From a checkpoint of a small transformer trained on Wikipedia.
Size: width 384, 6 heads of 32, 21.6M parameters.
Architecture: LayerNorm before each block, biases.
Training: a variant of Adam for these matrices, 843M tokens, 6434 steps.
Each number is 500 + 25 x the weight over its row's rms, rounded and kept within 0 to 999. Layers, rows and columns count from 0. Numbers have three digits each. The size before them is the row's rms in percent of the matrix's.

# up: layer 11 MLP up, 1536x384, rms 0.0343, rows 57-103, columns 0-63
# down: layer 11 MLP down (transposed), 1536x384, rms 0.0335, rows 57-102, columns 0-63
up57 104:453475495508492519507477523484553484487515498444504525483485484509526513504524500480462488469499520523447478504492507476494495499514500546478477498481495522437455493501485475525494463494539480
down57 102:444493482501478519501529493524522546502468507453446498499484466473556510555535526466492472504511506528541492510464510485520568529531466504521507458531502499517507513487455523493509547520498534
up58 096:486493510523477517476480451504534465504494472505501516539474511544507480476506529490493524474516524511493487533463561485511473489502520555529480512494512534468523411527522499487497481514478478
down58 098:501503502501505524509484528521488464514463496489495521500504505488446488471481456503498535508510514503492488512519491514514557495468518435496515525496472485481504515530501479463497469485499485
up59 098:454527490487496526502518494550488497514529536493504530530516470478464497462516520496483486505458517494507486475538517544497487491462457508534470481487500534472495496510526509506488520491487469
down59 097:556488493497466528489482517492524499504475513551488465526502529529519480482550521518481499480525482502500478502510514490499466529481497507508509521505480522531452484502515501452512495525506499
up60 099:492493499486481515467508462495513527487491519499508534507467477473494455451541520500513476480505464474527543471493483496494502526469514520477485522520515513500509522504497473469485522532511521
down60 094:483504518477509495532494489493488507489486490475492477523495495535492502537504514452451481509502525503520510535522508519469501471511502485460553503521460444519487440498477579518535480490476496
up61 106:478470499499500476516508500488505506516484518513514480462530486491476479504486496477508495532544500510467499504507465540481439535518525503483522490495492504497477476459478484498531511477485511
down61 096:541515525473506489474529498465483510511507500517475494522466505508473509485440526527488473516507483473523504515455501490475473496508498495505505509502495469502524489516512519505455549488540487
up62 099:521485522490484506499521481503520486531505535505481521546490546486493497554508507475488504489485531486502513508475498515462509515500557524549467491519399463494491509526503474439543527545474482
down62 095:507497490500511540491496471523491481484539521550501498476488515508553513482507479507522450528513512460482514454494488474506488490514466534512536498468546502495490474486508488501471465503491448
up63 099:481521481511519555502502513436506464485477509520499550499478473478500449484512490483515520509510513524470478499460493536465430501489540469457546551483478503507489501507503496478448484486544446
down63 111:526495518456536510511522521525485480510504526522491477509500519503503516513439510511510503488465480481548550499439469544495532497516511508536488557492504504492440484502498470526492492509474484
up64 122:456487513499514435476496491527479540544465561475461488506493461516484483508528511453489478524478491515516499465479456529495486489482532529528445528549497504481492496511509505489481510509503492
down64 093:478517463504476484490492515540489507539544509539478522551482499514511535546510519454481488515514513512542528504508490507473508484520527462502474495512518506480503456498475524487493512543510499
up65 097:478468517509509483466522500528469469505500471470477498520501534491485498491519498468458538523532451526487524517467526528467460477470478501491465498516452469481502532511498487499526539517525500
down65 111:499496498462484490546507469489535518505504468473522474507463478521525493499537473479501491482520454494476508506477456509491488486513509443481504515527520472494508482511502495493507495514520531
up66 099:500513502517444492505454498525495521477499520505511512480487514510521484502525526448542454511495517511513483525479509505508509559508497511543499529519519500484544484501489525489543469467558523
down66 108:544531504493509523517476505492511507467492525530475510508461514503480531514496461504545546471511453496461524475497490529485527496532488499494519496483523463501505447458496453510472513499498451
up67 093:521511515499503477517452529478512468515495507492490485509466445499448496461580524472543492541500482468497452545473497493490500512539484526491493487517488553523445523525506489510507503517504536
down67 099:592514465468542525477484495561500488500492465520523453480482511514496511495485509473483490475528500485437479478541523465502510476493477517464532458510516469454545528538496458510494500464528459
up68 099:503504537534482432506531540522516489459513503459482481528469539497478519480526500486479477514489449483527537572509487504484543492506512503495508477546511473562510533523523505496507501477502503
down68 100:493482504483494524437511501529500514486537513497450502485498479512515477449502469490497410506486528514505511519480517495464481495551524480500491504463463467478499476493500521492493490494472470
up69 095:455500518445505481516514518509511493455504504486517493548483508508473527447529474520503488555500487501473490525479527500451509543492484515506482522550473524531535510516510524515538477551466506
down69 107:482510489505425480494467445502461511507481458499482488540526511503462538491480506480520503500465506483521497475528471489511500479504511473495497485507518473482452516450481504480497527471506467
up70 096:513538494514467510509475495445532472521508479460499480503494543516509464509493521527508437542469476535472453506488503563560510517492472528470491533492544531467534495471528497488512496475496479
down70 105:470460498511531503470508516491516505497477494499504503537509527477542539478490491539471466519518505527489467498478483468499524503465521500512521490496502522564487530471460455486474487492455512
up71 100:494472495495524507526514532486495492489468538507479523536526480530502543498527523549530455503507529496524475514484539496520478518508512499539518519478481528491523482481510491484468504519545542
down71 091:522504500455491505488502447493484499456492472477541497506475523439538501479500507457461496467457484530451475497515510479469521488518503482510531573531517517500495513496522488523513520506480480
up72 099:541487517529542491535541499490466483500494506502512503499478504488514451531522502458546485473508502522471495509485498474509465541504458469441513445499485523485507490492522467487494511487461500
down72 098:443482493478493484510467459508516512448493512512512493545488495515507534483472489529530535484474472543464517485514539531450450518505476539526512512445474498471494480567478509506497503491527493
up73 099:465469505507568501516519533514486486478493514470453509498501525547444506492525497465469453490491468511519484471564476544477483528478541447533481467473510475474546495492507495461502499442482499
down73 109:515473508487554492510490502486484476457504464520522493480480468450495489485561508484527492470489521508487511526486483489522461559513503535505526499516509535509508467459487522523498455518501466
up74 096:519472535522503479481511490522478472497475510453400534512494512472523482489523540488480474485497522490510493555496546496493499503485473458424497534535531515490443461468509452468519513469447520
down74 097:490511481510505521533513503510483486446529456539477524531457473523494524515495509467524510504496511501456489490487527446464455503483501540499498515532500507491477494516481471530538493487534514
up75 105:493491521483520464489477464485495510473536509463449510522533474521492555501522523498487494568534538546501481489497498465513512484520529519475522501457477484492503465476498452485476481522474503
down75 101:513470494537518510527470495484492500530487503530459523559472494489473495529479548549510534455527522472487443541441463488512466487480483480489517476519494499503476540495524473537462509536480495
up76 104:509449507463499485508504512503485483510477512471511503453540509532415517494510533517482459517468479535474458483501499504510513484470518486496450506527498508502516498539486530473497499514499484
down76 087:474481523479449511473469488444488469462489496452502512514483497514525496503481474484505445467498516507513560489524500472527470494502446497497541524485537503507524490521493501493504491517509548
up77 095:501504518491507443493486500517525498497494497493498464473498446508492514501533521478496514509487531501513491495530548496501490542457507529477490534509524505459472473526519492488467498497508517
down77 091:479467468486483519484467484469511485481490478488527505491484501490483491507476490481468495466518509555524495513520494500481499506497471486500531446498506529522503523463493522518486496530452504
up78 105:446511532481510460520483532492560518488436551508483500514501495485518504454517474502477576511530488549475499468475526485503483507438494484497516487481480514521527492481536482502465450538464516
down78 099:470466485520451501532518502480542513520524454478525501492462480486491466510491508491481469504494526494473497488453466488482484548484480507474502473481504509504477523463522493545515488482494462
up79 097:511528511491487506506487490464491518474496517543521509455500514502513441508480522520492431558478505473492456479511495497470522471532502498490519522473470530478518480502501503511491489489543548
down79 099:533498488517472488482465433495523512478496515531508476527519490544535476499499523480504483524503475521460502510547500477497517477517466543516534461500520518518510500457535455474498523539477507
up80 101:522497471486503508508523485529501481473476526502502528460488510493482519489486494459470473529494497544482500497509567507492490500469488554499495528482475526463498473511487505510511510495527494
down80 097:516512515482463517470516481519511498499524519576488503508526518484494524494470455432490509428475503481514496483515474518486498486475489495539522519527486506523509504478486500479532500502523446
up81 102:482478500507471477495446563476505497495489496506467565481529502527506522446462473474498488549494491541530526463478513468479487466514460519483470548483477489541527511498506520500491505527492485
down81 100:505499536494508462544541535528496535484499512512501496515510511464485495502514496544527493502515513512479454487504479504469502503484518498518529500461464493483538530511539514466528528488475525
up82 098:522513518528489516512505469486539497470481480497499499506485504541471497468486475480499549489462496535506501502473508497487518487518524451473518549510492531506548510496547515449514514530496527
down82 112:488475476490493503446473467453488467504548494534512446531518477507458535481513471489519448512499487479450471474532453505449495495509535552516521511496505517496491528501512488466541484490490506
up83 106:448512470491528502480534503461528461499479484475489454489538517464517505466488504522502482522493479489525458479467476514504484506459507493485523532508514499502513511477486478468517509466487501
down83 105:501494495500528455454548487497491475511510491463513489467501449493477539467516488492480491485511520459461521502479533490508500491525534501446484503530494535510498531519435448543542528511507475
up84 099:477457495541514527495528526459499525462533487527522481494505484489500499463559560475465498483491505476514496484492552490492480536494489490498511542526468482540519491514511535522474482519479449
down84 100:533484511467514531475435473466499501531492497526470477497516526496511482498462562481497542437497531523483476487534516516497496494518489485471496482505460533485434504485463541549483508510532481
up85 105:494532517484576509462533524471493500538510511508502541496466512465523526497509519507460514520522464509515552480497520485484471481512493504492486480491490523453504461503481488503481489488514471
down85 106:558486457541517465518520492473444496467533539511510486491500453499482488500489492476522516494463525447494494524502459481532473507521500493460542508508510491525502502443502444530463538517483527
up86 094:496495526496440453497546467456474481542510499484465495508511507520511502467502514485518488478452461457483516518455455487494523494516509518440510498508516555484521478539523505498492497508465499
down86 096:467495497514507525467514461524537505489475475466509490515475509499485525496502560530522507481500483508501463487532478475513533528519507466521514482504487492475484514467491490486489526479519530
up87 100:514508511489493499530562490509511460483514489463482486452505490490498501475471478482534490489482523480489448483495549496505510545449509472481485500476471493509542504472479490454526493511505494
down87 099:491461476470467515470477492455501469506528530528421490519493535516510492493487521506496523505509464482506493492521497510496500463516505506533514463548498502500505517503523452520462518533512502
up88 101:501529524488462474503483485472519481497487489457467529475519511510489458526502534460492510493485538488513497549508582530478507502482557522506503495503481516491481491493573458497493527474502504
down88 097:530539486542507444462495547483456521480531490487507445494535536479517532491508507480536535525484500522531491513535502480493449496518461476494490501504498496473492535539485516476528518512474479
up89 104:480518486485475492487499449473472496529464528456496523506519472492513479418548516482567449515481466511513522527546503442450531515512527476487479548482482527506464497458515487479474467499497514
down89 100:491500506501551497461521518525485488520484481445499494489506507485435498524485522494428472493505506472517499465471503520514515513499514530476514478555500530514501466479532467517534512503527474
up90 099:473493525483492479547494516515495503508501516536470481509543575501511476548543528495498520506495512481474467502500546535477529514481504475505494501503479549470532465537545500520523519504498510
down90 101:469497501479517511494475516479508519507528487466473472494495483447541513494493514504502419449501486531547531488508488506524529537460497499507488513511482474493502508487487460531511525522513503
up91 108:493503525520500532476520523520498471468477519523494479510506466474482501484508545513519475488500478475498454506545505498494507460457474513497528482475493505505510478510506493552526497507448503
down91 096:486507465503530504509471521489500485501478477490502543493490503500462440460538487524486501481511477525448532509423500508510464539500518517503487495483487499518497501542494558526512494489481493
up92 097:461518511491536491481479556529486521486538509522500517530460492521486486474540519453497489530466550529481490509527507529510481493511466486506532523516532501527518499517515494488525489517519478
down92 102:533479510469511490491491502490425492517512558502480536518530484473528513489521462478472448490505505556475460539533516504505523511459505508496474485486452484508479527489460478471503531465479543
up93 106:472526546497506526458492497482567475484490532509504506481456474525497505488490484463468493469508529515465531542474518492525505505477418500471518537524480515454495523499531480507541472513504526
down93 097:529512498479490490531509518496454477508512519544464461462502492481492469549463523444483492474483452448518483530545474551543489477539515469481490493554527484517521495509499498465531510474536526
up94 108:491504487510513499484533500475525513529489511492467526484514558504501450501504479507517460532497522521495481514474498496488471503541504510521494514532486495471473478477523493476488500520539471
down94 102:565490480497500504523495463514504515514470474515456521488479510486487460516471524510459528449546504478473507534475475497481520506428488456485488509467451534518499487523462509476516526496494494
up95 101:522522552489496500524493513539516477541484498390458471532487461554476456524520488466549479546485528498501453532512526499553476473498517512444462526513491492499559509494473492457524525536535500
down95 106:544510492533511511542520453514488513485457526469475498487491481492482516492497499521518526500505510477527489542530509481486487533505512480526498513531517524515478505495447480495506511521499494
up96 103:513492459492518462466531534521537447532548498469456503483477461486521435462512537498494510509483501528508509536515494526494466483449518499462500491517493496497513514506492455479497476472517498
down96 096:468521531523500529515492470467440528492502524546500523509510511499549494506504449480502521478452491525485482532564528504494541498483549503538481467511472530533450482469528477498533540519463473
up97 102:486457502496465466507505509511527479487458478483517503496550535504521510466539511510467505480498483547509477520506509529447484479499505542485476516516486486473474516513506509516464527520471473
down97 102:506514483537535466517433500513504437513496530533507479528498518516501526481482518479464500528487499479539470506497566489548460518484494535543515457519488474507454481488546473514494457511491416
up98 103:499505497511516482487533526450506426503492470511498482467506520487503531495516527499538477495502509505470507489440481465489500486523526510501518537481484501429534511505499469474514535505463509
down98 106:487475453493508520478476504500507527489457492473465466465476481467536512466483463494523495478486509528472495528513486475527507465524508516503469509512503563528503516454474468505478483523490481
up99 110:486519476522530490511537506508523424502435501462503528479502465466481465528508502503543536493505467502520484489440509493502489538512485521492499527522478481511498465485484451496483533470457491
down99 102:469496462493480513487487483501521485496518513533466460505502515506491486513494464455510479514485469459523483488513490553546510466449495485544531481474474468482507507522526469466480489507545486
up100 106:444477514477527473473513500497535483508494510485479483503483501449491483496497499482529479521546471529499476511468516495516508511495489476471470496492488524484458522468502504456528476528529491
down100 096:509523491502505516465491461459515522474500488489529518522512553513479514482479501483470517467497536487506493521537467529497495474506475438489522478514461517485498506506480494482492527508488501
up101 105:475488508481503498539486478536504450482501507461486479513512506516486494530512532498533507511513480525486468556528473488483500495443548488524533471491504541501544526507518492488536522502502487
down101 087:479529538491527494501527493519516503477465492504504488520494510482505479477576526489462493475523498471491455494524522500483530521494477488511512551482452533520433471492453512516484479517566498
up102 094:507519504482511525518459535446505490470497522500521448474474513496477464483481515516482473535508512516487478468549540544449531514459484521471498525523479451497490521532509461502495452457544483
down102 097:482506462482462534504533486515481470469491476513526533518491488477503521522514492497468527528523518494508513485492455524460480499474537520529509482544511499483522467490525510473490484515460484
up103 103:486449482488494504481514466486477491509467538508508524508500475545484498483519520470521476489450507555492482483510511514473451545514513493482518506510515552497487423536504564489527452545534489